Weights of a small GPT-style language model, trained from scratch on English Wikipedia.
Size: 9 layers, width 320, 10 heads of 32, MLP 1280 squared ReLU, vocabulary 32000, 64.7M parameters.
Architecture: embeddings untied during training, normalized queries and keys.
Each number is 128 + 24 x the weight over its row's rms, rounded and kept within 0 to 255. Layers, rows and columns count from 0. Numbers have three digits each. The size before them is the row's rms in percent of the matrix's.

# layer 4 attention output, 320x320, rms 0.0929, rows 209-319, columns 128-191
092:156177107187146107133122157094097162132086133163101135128072190133127073129158048141132097138129119135151086116132142137116110137156137154141140119119123104121114134112137130152136095153139117
101:111197148120159137174120134223109093183111106157141105129136129144147135100111088152112104135135092094093145122104164174143127115116140137073150125125119130103132147128133142144123100131102111
092:159129117128085098121134101151130136140161198114164093144131163131093143150099098119120144096101166104112142144120113092129170148139159162129139140153125120098100123145112159107113153106128104
101:130120151133100142077121144137162107155118137170085072111107179130109154078104138154140152143096139097123101126143125107122151147163150095067108096169132137128131122105094125124119132129097121
105:112128144095120116082161146136157145177159107129137081129130142132143144045131076152153178114124139111121119120165126112119133080121079109127102094113181107122135107163148137121149103133161127
114:137151121243089113111157174116171162155081078165101133080155169164138098141094124104149144118177150157135147140114150135148137138173141149123137121103130136125107149103107105088133121111093123
095:147129067137088108141143136157088104169100168129141075145098146104107120091117124100129143134090100138156124142151108107108126136155144091107093172134115094143158121165095182089138128102094083
150:124102060117200083098104131131106127101123149076141080149126098113122108138120112154072081140109128140136113084154086060161113131113137112147106158135130123133181098146109169120120085138118073
087:092179146114093179143180101140115110158103096088145064177106149124140196133140160121140153100155111095100114157131126152110090104125092119142119107105138133075147128141151145121133120101146142
091:084120120107103112149152113087095085129150135102141168133143128165106132109121152135134152103066132181126130088125119097137158084123107133147123107147137103104140174157120179141097117088086127
095:146125176159163134144184111158150111106126098129138155091153111113142103167095139106113097123115142124128119155121149130125167071129120132125158137108135148083124105105107079106115190158134160
105:164198160135085145203136136164135083191054194164176108125129131135139157144106143128190121138152140133130120165128137117148102133124116136140150167169102128123097136125095128106141110140159102
108:118105164108104105182111124052155175093128116112178175085100157116136069112145119079131126084152125115104101124111143132121134121122096125131141082138151170121122105113135131117154139086148104
075:168102157104125188054096039160115164093173112174076043110167143135127130167127118128117149176141169180113144093120141089109143120033119152099131141153129104125133166126096108147125167149174144
097:086132119171154137072130095130180137168110169103150131118125127175160145133118062121132107102169148134113135146153168158123126188102145109147141130116114162128100090093132149133106148154091119
107:090149178108096135127099102074168128092116032142060178062088126157162128124118162161155153092183142105137141139126122134118130141116112110116148145140122158149093141104148068092107154124161152
096:137128132147156099067123135081100150119144156150167126126130163147147164090159183156146112144074149123077103106125120081121118132080132166135126136121134170110127096143139170121118144127070102
086:166146145145156138117131159136175141169100116149089154170143104115108138151095103215184100088155132141146125133100112090148138142143125143154123131119070095119125103125142113139157152153157148
098:080119125134125099155101120087116119083130118138137073119113113134135103103114161103113208102115121111115132098135130123092086137138087168102139115132119143114136125159096135086123123117131147
095:092091123094157143132185114097157168093207147144133148154194093165133120102140132128093130099104146114132126142117140140110160098142101128127121152102153111113139101183135146151161128111111130
107:131138131120133165169097130118098112156081119147138194096067116167161154150157143124173095142136128092102149155161114115110108125172158120107143145172136121119110128109123153113088147147104131
095:147156146104092182109142164105125140168081122132114144166111150172155137126115132132140091094164161106073125093112108123122132103116097153141144083168127125106130106143119158105104167103140117
099:143103116116115095092116125115081095170168129105145078121151130103043144086065065162138162136062103093139135117107124158140137063136110106140108097087136116168153136163131115132136146121107124
098:162137124142143143159167130192123124114152127108113094150134118135109092156117136146105153139126162140140131111123120094150140108124094159107107152114135119127113099129160131145148123160135070
095:121136171128139159127158144113119121118131113090128147100097094114094135121135168077096141155166128074132098102123109092188128110131080098138109156152168123166154084137162114120144124111158125
096:109178131078113133133149116192125075132128123098179084109180124160076136070129124113138147141193164102147157170134124099139098139112115138092139145136147140091106109126115133111114111112114136
099:165122118093125183112154105068152124103146161103137153122122088136123113109172122162131123105124160138101127139123128080115179152099132139092125115122148103064135123119108147157088129146153124
102:101157137092162103189108097218146068146130156092144076106156052122147120108105082109158099131164151133142137183140161142143114112141121148113164124082114117102093127119132091149123128144116155
095:117110098150101124158113120080147082080140130130186142094138145164119087124083142156144111137126132118122112124081139110104117075160120132148115135129127159167143146142119147100157112130143143
084:128096148088142123187140139133181096150062121112137116087106109150131127091137114130157108092155146132136108119152127119096101137082121172127148158168091149101124125110123130172116133144098159
103:159133108128143149076131146081116118068155140106127138160146105126190096173113127135089163107168113164148105156135127127124146116125111124119131145118139117105143175147093129136168149101103136
099:158106100140118090119175133112142171115095102149116086143129172110084134137121143131123128116145114157147146128140137128126125100123135118100085119153157113198151139147135126126169126163152125
091:172114143140156139113115141146145122142136114143138103126160121116165135107104170084121136109180118137113150194135152160129186050130108150090161111098144135127106176110102116172154149137103164
096:115135124153130048077124109128144122102125141155135107136104134122133115106119126119143143104122121102154108124116164170106095136168165138129153147123140143120098145097125113114130109138109144
095:104099093152126180141141186107135175101090141103097131138155128151109135132134124153095109130147109121077103105104137107124111132133128143160089124114130117139162127151125155119127139136147102
105:133129112104115095169163128119139131120096171101219120096128073125118129102121117135160122102163137132134070130110138122126096088111069130153097107159113131118134123139122121134143136123172120
101:200128108145108049130119110152128134137066147167153121106145134111130103179132090166176061117135137136132128153122143131144102107145114120138118165096137128163132136143152127158140088106133141
122:167135107114115152150147167104085131148076106162162187090176151076125142176152109153158073123103105152133135067141093120144131117115144122143126144173118108131153114154160151108118114097087148
100:166139157119138102151096148215115051184143128113157119131103086123147157126132169157158134147089125184166126110112122103117109141097128115143135090105131111137129127090124131118092159125108099
097:147076087118105101107104124084125129123115123096148176112096134121063106143153128142158133092086136134180107092161118115127088129131133108134142122119114142130177130156147131104111132154135114
096:126142170166157121155159156108192153150080131130076114110108184140137122140175060062098143143174111133123117130116129163134120165172156122124142130112147124166109135085100097130151139144093090
104:096148163142099083117100068126195114076107136146129029084064133091122113090124074089143176123203130144146098137130148125115122156171120116090144114096130115113105117081132108088104135141140124
099:103141128160073124157117117111138130149109126164080130144117178153156094171148148111151147122158117142126153127135140117122150160173132163128099156126124128131097103100127101154116149136142120
094:196073093110143092036100122117116169090166117104148140172078137138108106106121078134081177140033149108136153092179091151100127186134177102137116109139102115136130130125175140115095150101103106
093:101148165142088120131115136125131163155120145134099040133095169064189144160113115138080208136134141186085120139134126107109136123141102102132129120125088084138135139134076126132177119109139100
105:127104159099131143151115150103140139132196119132167128126196072134166144069143174171138112123109174131089159141155137181084136120120137138085155124122091144150068160109147096139093128138114149
100:154096148119142157114096123192156127158150173153082076137090137093136157149122120094112157149170085147078099087103139092153096147091090102132131130133102129114166069145161120110116167143160101
099:097112093149141101105099127080141158056137058186086183114142088126145083134094098195153112135118130134131123126136131133103167162121161125109123103112123125135127171127102155151100156146140149
106:096111135083109166119176119091103183087179131089183096113174092096173108088130129152123149072071138099175127124091148126122155112130121127150128146066144141129144166149108103105119125118139098
082:175128137117137118178073110152116087140118119127158112108098137121110126145102126080042117179183131124113137177162110170107158133105153151120149151115109134131121166120118139133082099130115111
098:175145142133136144173157117152154075048120119136110076086092046132125070091152180109134120125170157160101149161137107157091157128136141148121133104078118173124099169116113130146121175148123130
108:153122161143133150092168124093119168090141035153135175134156145149104125147121107145131100089100131139131125128096136111130158133086108142156111114194103147135146117147130119131142144168144137
103:173142080112100117097114151128099120150171156151164172124139121127109125155068127166149139132107101127156114103102135104115115149116156157145112138167105116108126152151131140104100074143150137
096:115087111161150168104133148111134098116162122093065135120123160129090143121124128094118136112121106147153118188166154144132164126153095124117104129086133097119137125134111113138140140120113137
100:140125134192085122137107130126165142123106169079110107120121146125151140142119109110130093106123122122160097136117153113123123183101153133122105115145127140140106149102144112119085146125142110
105:156146116087076128060150133113087145121168133123082058120118214135131093165106144083064200141134146116109127130134135115088150138146142147089159148105092116163108146116151130105122119107132135
099:096135129084159109108132143141100156143075189098118082112088160107176138142135102114066170106195100129110132140140115106132097141138111141138116158138121109144165094130076135125137128140140116
108:169103147169096110171128117107142116134086102133120137105112182084103136176063175155200127103146112132167097132133160132148144134141107095115092151143121150123142087138125099130122106118138113
104:162172129211118131130169135140139087126106112148113139110114178126135143144136133108124147158179117115127134115125077121149132100144134099130129143148154106113118141123137140154179114137141132
096:100083154135079103166109109123102118112128151120168161141135104147070146108152139141146168075100135148113074126140168103107142145097150099141093099160149096110135102121154113147128158137160110
100:096110123163106105069107150069123157130125101170113099211144198147079134157102102117103177106125123126128134144167154129170139100137130105128148180103137122107151115173140111109098111116138132
095:131140107186142142080140139139112107159157155062124155148114142159112114151140178133089144139113084116101109081123097130136141134107104124167092157107159176109185103164122162129139123094095122
116:109133079133170152124145138164058129153086122171198116105105152150116144135156058133139104093075092137136145099143113120162107085134126093106095163167115095114182124175117165115131109126102120
103:215118126132152129154130085181143094093129136148163076110168092090161121132076095077128079130167153122114120157165124126092125109112130124139149129140114112126150134150129127153124106157140118
097:098108147113114174134168115144069122149172124099213129115149150094187193102166118068140133099077097125136166110131101136114148087115165127117131135152114079093140152137150139105135106126120138
099:188168104140165127120137121170109099137136114086122080115147132144108099154090108129062115158126140138136178132140119164115150143143176154102157146115118119094122160118144135136110116095120121
099:165140127121150155089116133161101115113171044148133152177161068104132161156096127106125145149125127104142130125125091132156125100164099065145113106154141133131161074157163124129141138087118143
102:119173138106112153155088055136176062073080148135127112127090086119130114188127148139162131106164131149137145134113113116093131193169142141128139128175114133116088142095133102098134130165141147
099:113081141110131143145122132125125158154152129121130105084142143102071136087177137174117132097139123100149162167134147149139093114115136129097162116099111167152114128103128108105140072091149099
097:101133127061116138109102090147147119126088154150097124093137123138139126112115130139141088107139139127107110149125163181114087047096117141128160105124146175080086133101107125112116140103139142
111:125081151093107143084104091064139134095234152141152141119181121184126143102102144121151115079102185099132129129127173180154143129116137137132155133113101181111101117124137111086132149145148159
104:140151115160120091209123053182154123074089052132104162145135100094125064155117082127123135115170133173133125145102119170161130159111132131127115144131140120084139119121105129121152129121093113
102:095063091114124121078135187068146148084137179127152145108162149178142137143095189109102139141119105108106153094139125113128144150093165153128103125156163072163160145162095141128142159147140154
093:136120106177140127155156160144125140169157134107116106142138118120061108183117110150145084144141126120096096103130143122150113106090084130116178158108086122136134121133132131149137105133130090
095:089124148067101168087087122175111075167155126142104122105106129146119189067144106136128178110117152103127108131122143110140127133136123118164126119124097116101090104130163154128098123123092101
098:128108153170168078085092160117143155129175110149076123155163112131097135087130131083113128137158136129142149131137158122139175100114118110084156135129145155116100121119113104131178126110130144
087:130098121113132116103058102149122110154126163147182061137107098107136153068118102098178136100101138160089117111146136147130128074159141121080155104124129129120117107138115112113106131149132117
100:108118132088088142149047131105120082137113101170113119112096145181146137060129119105150114158143134140068125078142109131158119123112155154115144115121095158130119140143103135124112151112144170
102:096201151121131086188133088155130057133066103070148165138118095103100131095138099152135127145115121111168144127142106154118115162109170137149115102139113151159126138109114136136141115156145125
104:136127141163200122158118146166131110167119078155137081099109078135138148076148078182159121069093113136129125116109147142148179133161136083130122081112163089153137075116153105149108132133107131
098:172108126150097137087159099115142155129141127102156121139123158101153121151091086169192155096144137123140103146118108105143147125176123109114106129148126108121139078111140121100113153140131144
098:140111090101142098210143148178073113138078123127174121142128094115093129085132099129124143122100120098108174110108117122120145115112106112181126144125104131128149107140140163149108160166103084
097:102108130179140156108093137119191087117148145100127106122141128146117146149090135059087154120185129129101112150120156182095149150185094140134109147133137141112108132106160120172116146096140156
105:170078084088097109086097149148068146127093149127161137130129119113092122133080156140142075163095091143106127086159120102187142103086120103135113129168152132122184129173131143151136151118145090
100:209146120123113093180114112127143066099061114143144158143112125134048103106135074063116102123167093131080123157147120121115136131151120120134154117110144147063128130080125111141124161093113102
099:127122075091170100107159113130130120132164113158099111130143109152146085128125103183161072095118111167168130139118139135144101150113169147113127122115141094173126129120174107130124124127123115
090:175192131170078133184113139129150126145091105110214095163093100083105108125131104138167164098187140102150131167170141132117091150143138132121130115117133141085096099114123136117162132145114115
098:144147143131107120128146155134090139128145150130116106166138161119062142152084135095093156134141125109100131103140117121161159075131060137138108145152128089152128106168147169110096110117123142
092:144157113116106152120105086140097068093106115131140159110042102111130106153144172098115121139136128160156122135124111169088105173137133128142165146107116151143112154074163117087151134114144111
100:171108068210154144219151138121097160088152097140159166095099137090043098143161145111110115142106144108137156117108098136153097127103147113136143151081090143179142126131133120118123171100160112
087:148130126080106143162099118154118102162092147145175059131118146091223145085100047102136186115140108154128149148127148107123136164170135094102129128146152130101116139131141113092152111121128100
098:112226073114101095153196149084132140108090132103174120103148201134102095127121076148124203137150140147175090148172125108134097147108161155116119147162129099102131136118110125104151176137140120
104:137137199101136138169154108149171093124171066097172124146160150105201179140106117092117156131131096141100140155126124168127136118146108102129101134121159102109117141106134096113127156124122144
105:150141136139110111099131111164153157184087159168127108129107121097077155145072049106165133090137104128143103108150164132131161124147144079113131112137134152129102108108127105113108122123110132
095:156157130130165161183118132133118107143126079135127159167121107151150122088140134144125087167096136164132151142140091088124119097100095110145099163157177114160152097142104125184128107165112140
102:136140131086164167096145107172114088101162076136105146170149078129117144130060136130117132142125110118129106100131083131154138082112100080120104097140199110133150089145136148171138148096136127
088:094136144152108135118164147100163121109085118075170110148151103091131145166082141163127114112167145135131132159124142183113124160142117145133099132107191118130109142094110113113139114114128113
092:188125102113164090095075162158145125148139146146101152085132136124138101084102077168172079128101153148144149159121107156132100197166204135129145110088113109125136128101128108134143163157094126
094:095141112139077144066115114070100139111126104132122114151098161143171098162125133140176163122128131152078130135142091152100120139137079118113119146168109124121123145128142140099126114126150104
100:139129163127146151140126162140111092179179108112137092099114132158118143180129148083110189111111140136111117111131116110139104115094074103112144131132110125139169097156148112121096173127148102
104:149098120140117157112084117056116127104151112096095184114125131121118114150125156140132144139111146127107138123127088132129160119104121103150107083156130131147122155130160142102129134104097137
098:155140129073086137050101048122096138080122074168111098143093157069121094083137126140141184105104152117123119104149128139122121172154133114108135104160095118105107134137157118085139151142118141
101:100147151132146099115142164154158095124095105090159183132086142143153158119186115137131120168150126157088110126106124115108114190137174101095148110129145117144120119097125097160151122150115116
104:123113120064064144033105123110099154115124135109132102114083198134135113120116162093133157140144138111138100103106115091127120151138071127175143124149100159116117134136141134097120128134169131
112:148101143147107121204103098126123110018074064182121177082092078105070044096160120111142122105165110088111115123094123102130102140130141123103156082124160153108097148110124101119137146138149151
100:155098100100113111146131143122071114137157186107137168142128129134101140181134171195141121166064120153142127099127106135116152100139160154123107111187102142126134140125169150128114123114114132
094:149134095133131127125117109192113098144117167060148108121094139093137143190132157128147135103128109135138127113119121105148086133075125106164084154154120107132155100173151160107128107140115118
096:160133130111117112121097107162151113192117124124164095151171121117139165098093133150158177146105135160127116123124143153109132138122148140111170126101118170132096169141111075080127103143147137
108:095110122117164101134140111137190126151097198125113088105151132104139145152060145084134158098148109150136129126137143159100123087110094130147123104142142128132110105114129116132162102146129110
096:132084116164180077108124141124153140180094133112158157113112103123103174130190096120160084100083141124179128082171167135128123109118094122153077144153130145134101123127133161148118081128159121
090:122107112116153088111103120131140188132115116124158047077116134076162117110136081073080135144091155153153106073144145064075116153083109161103114171167099136125107146112098137126119140103143067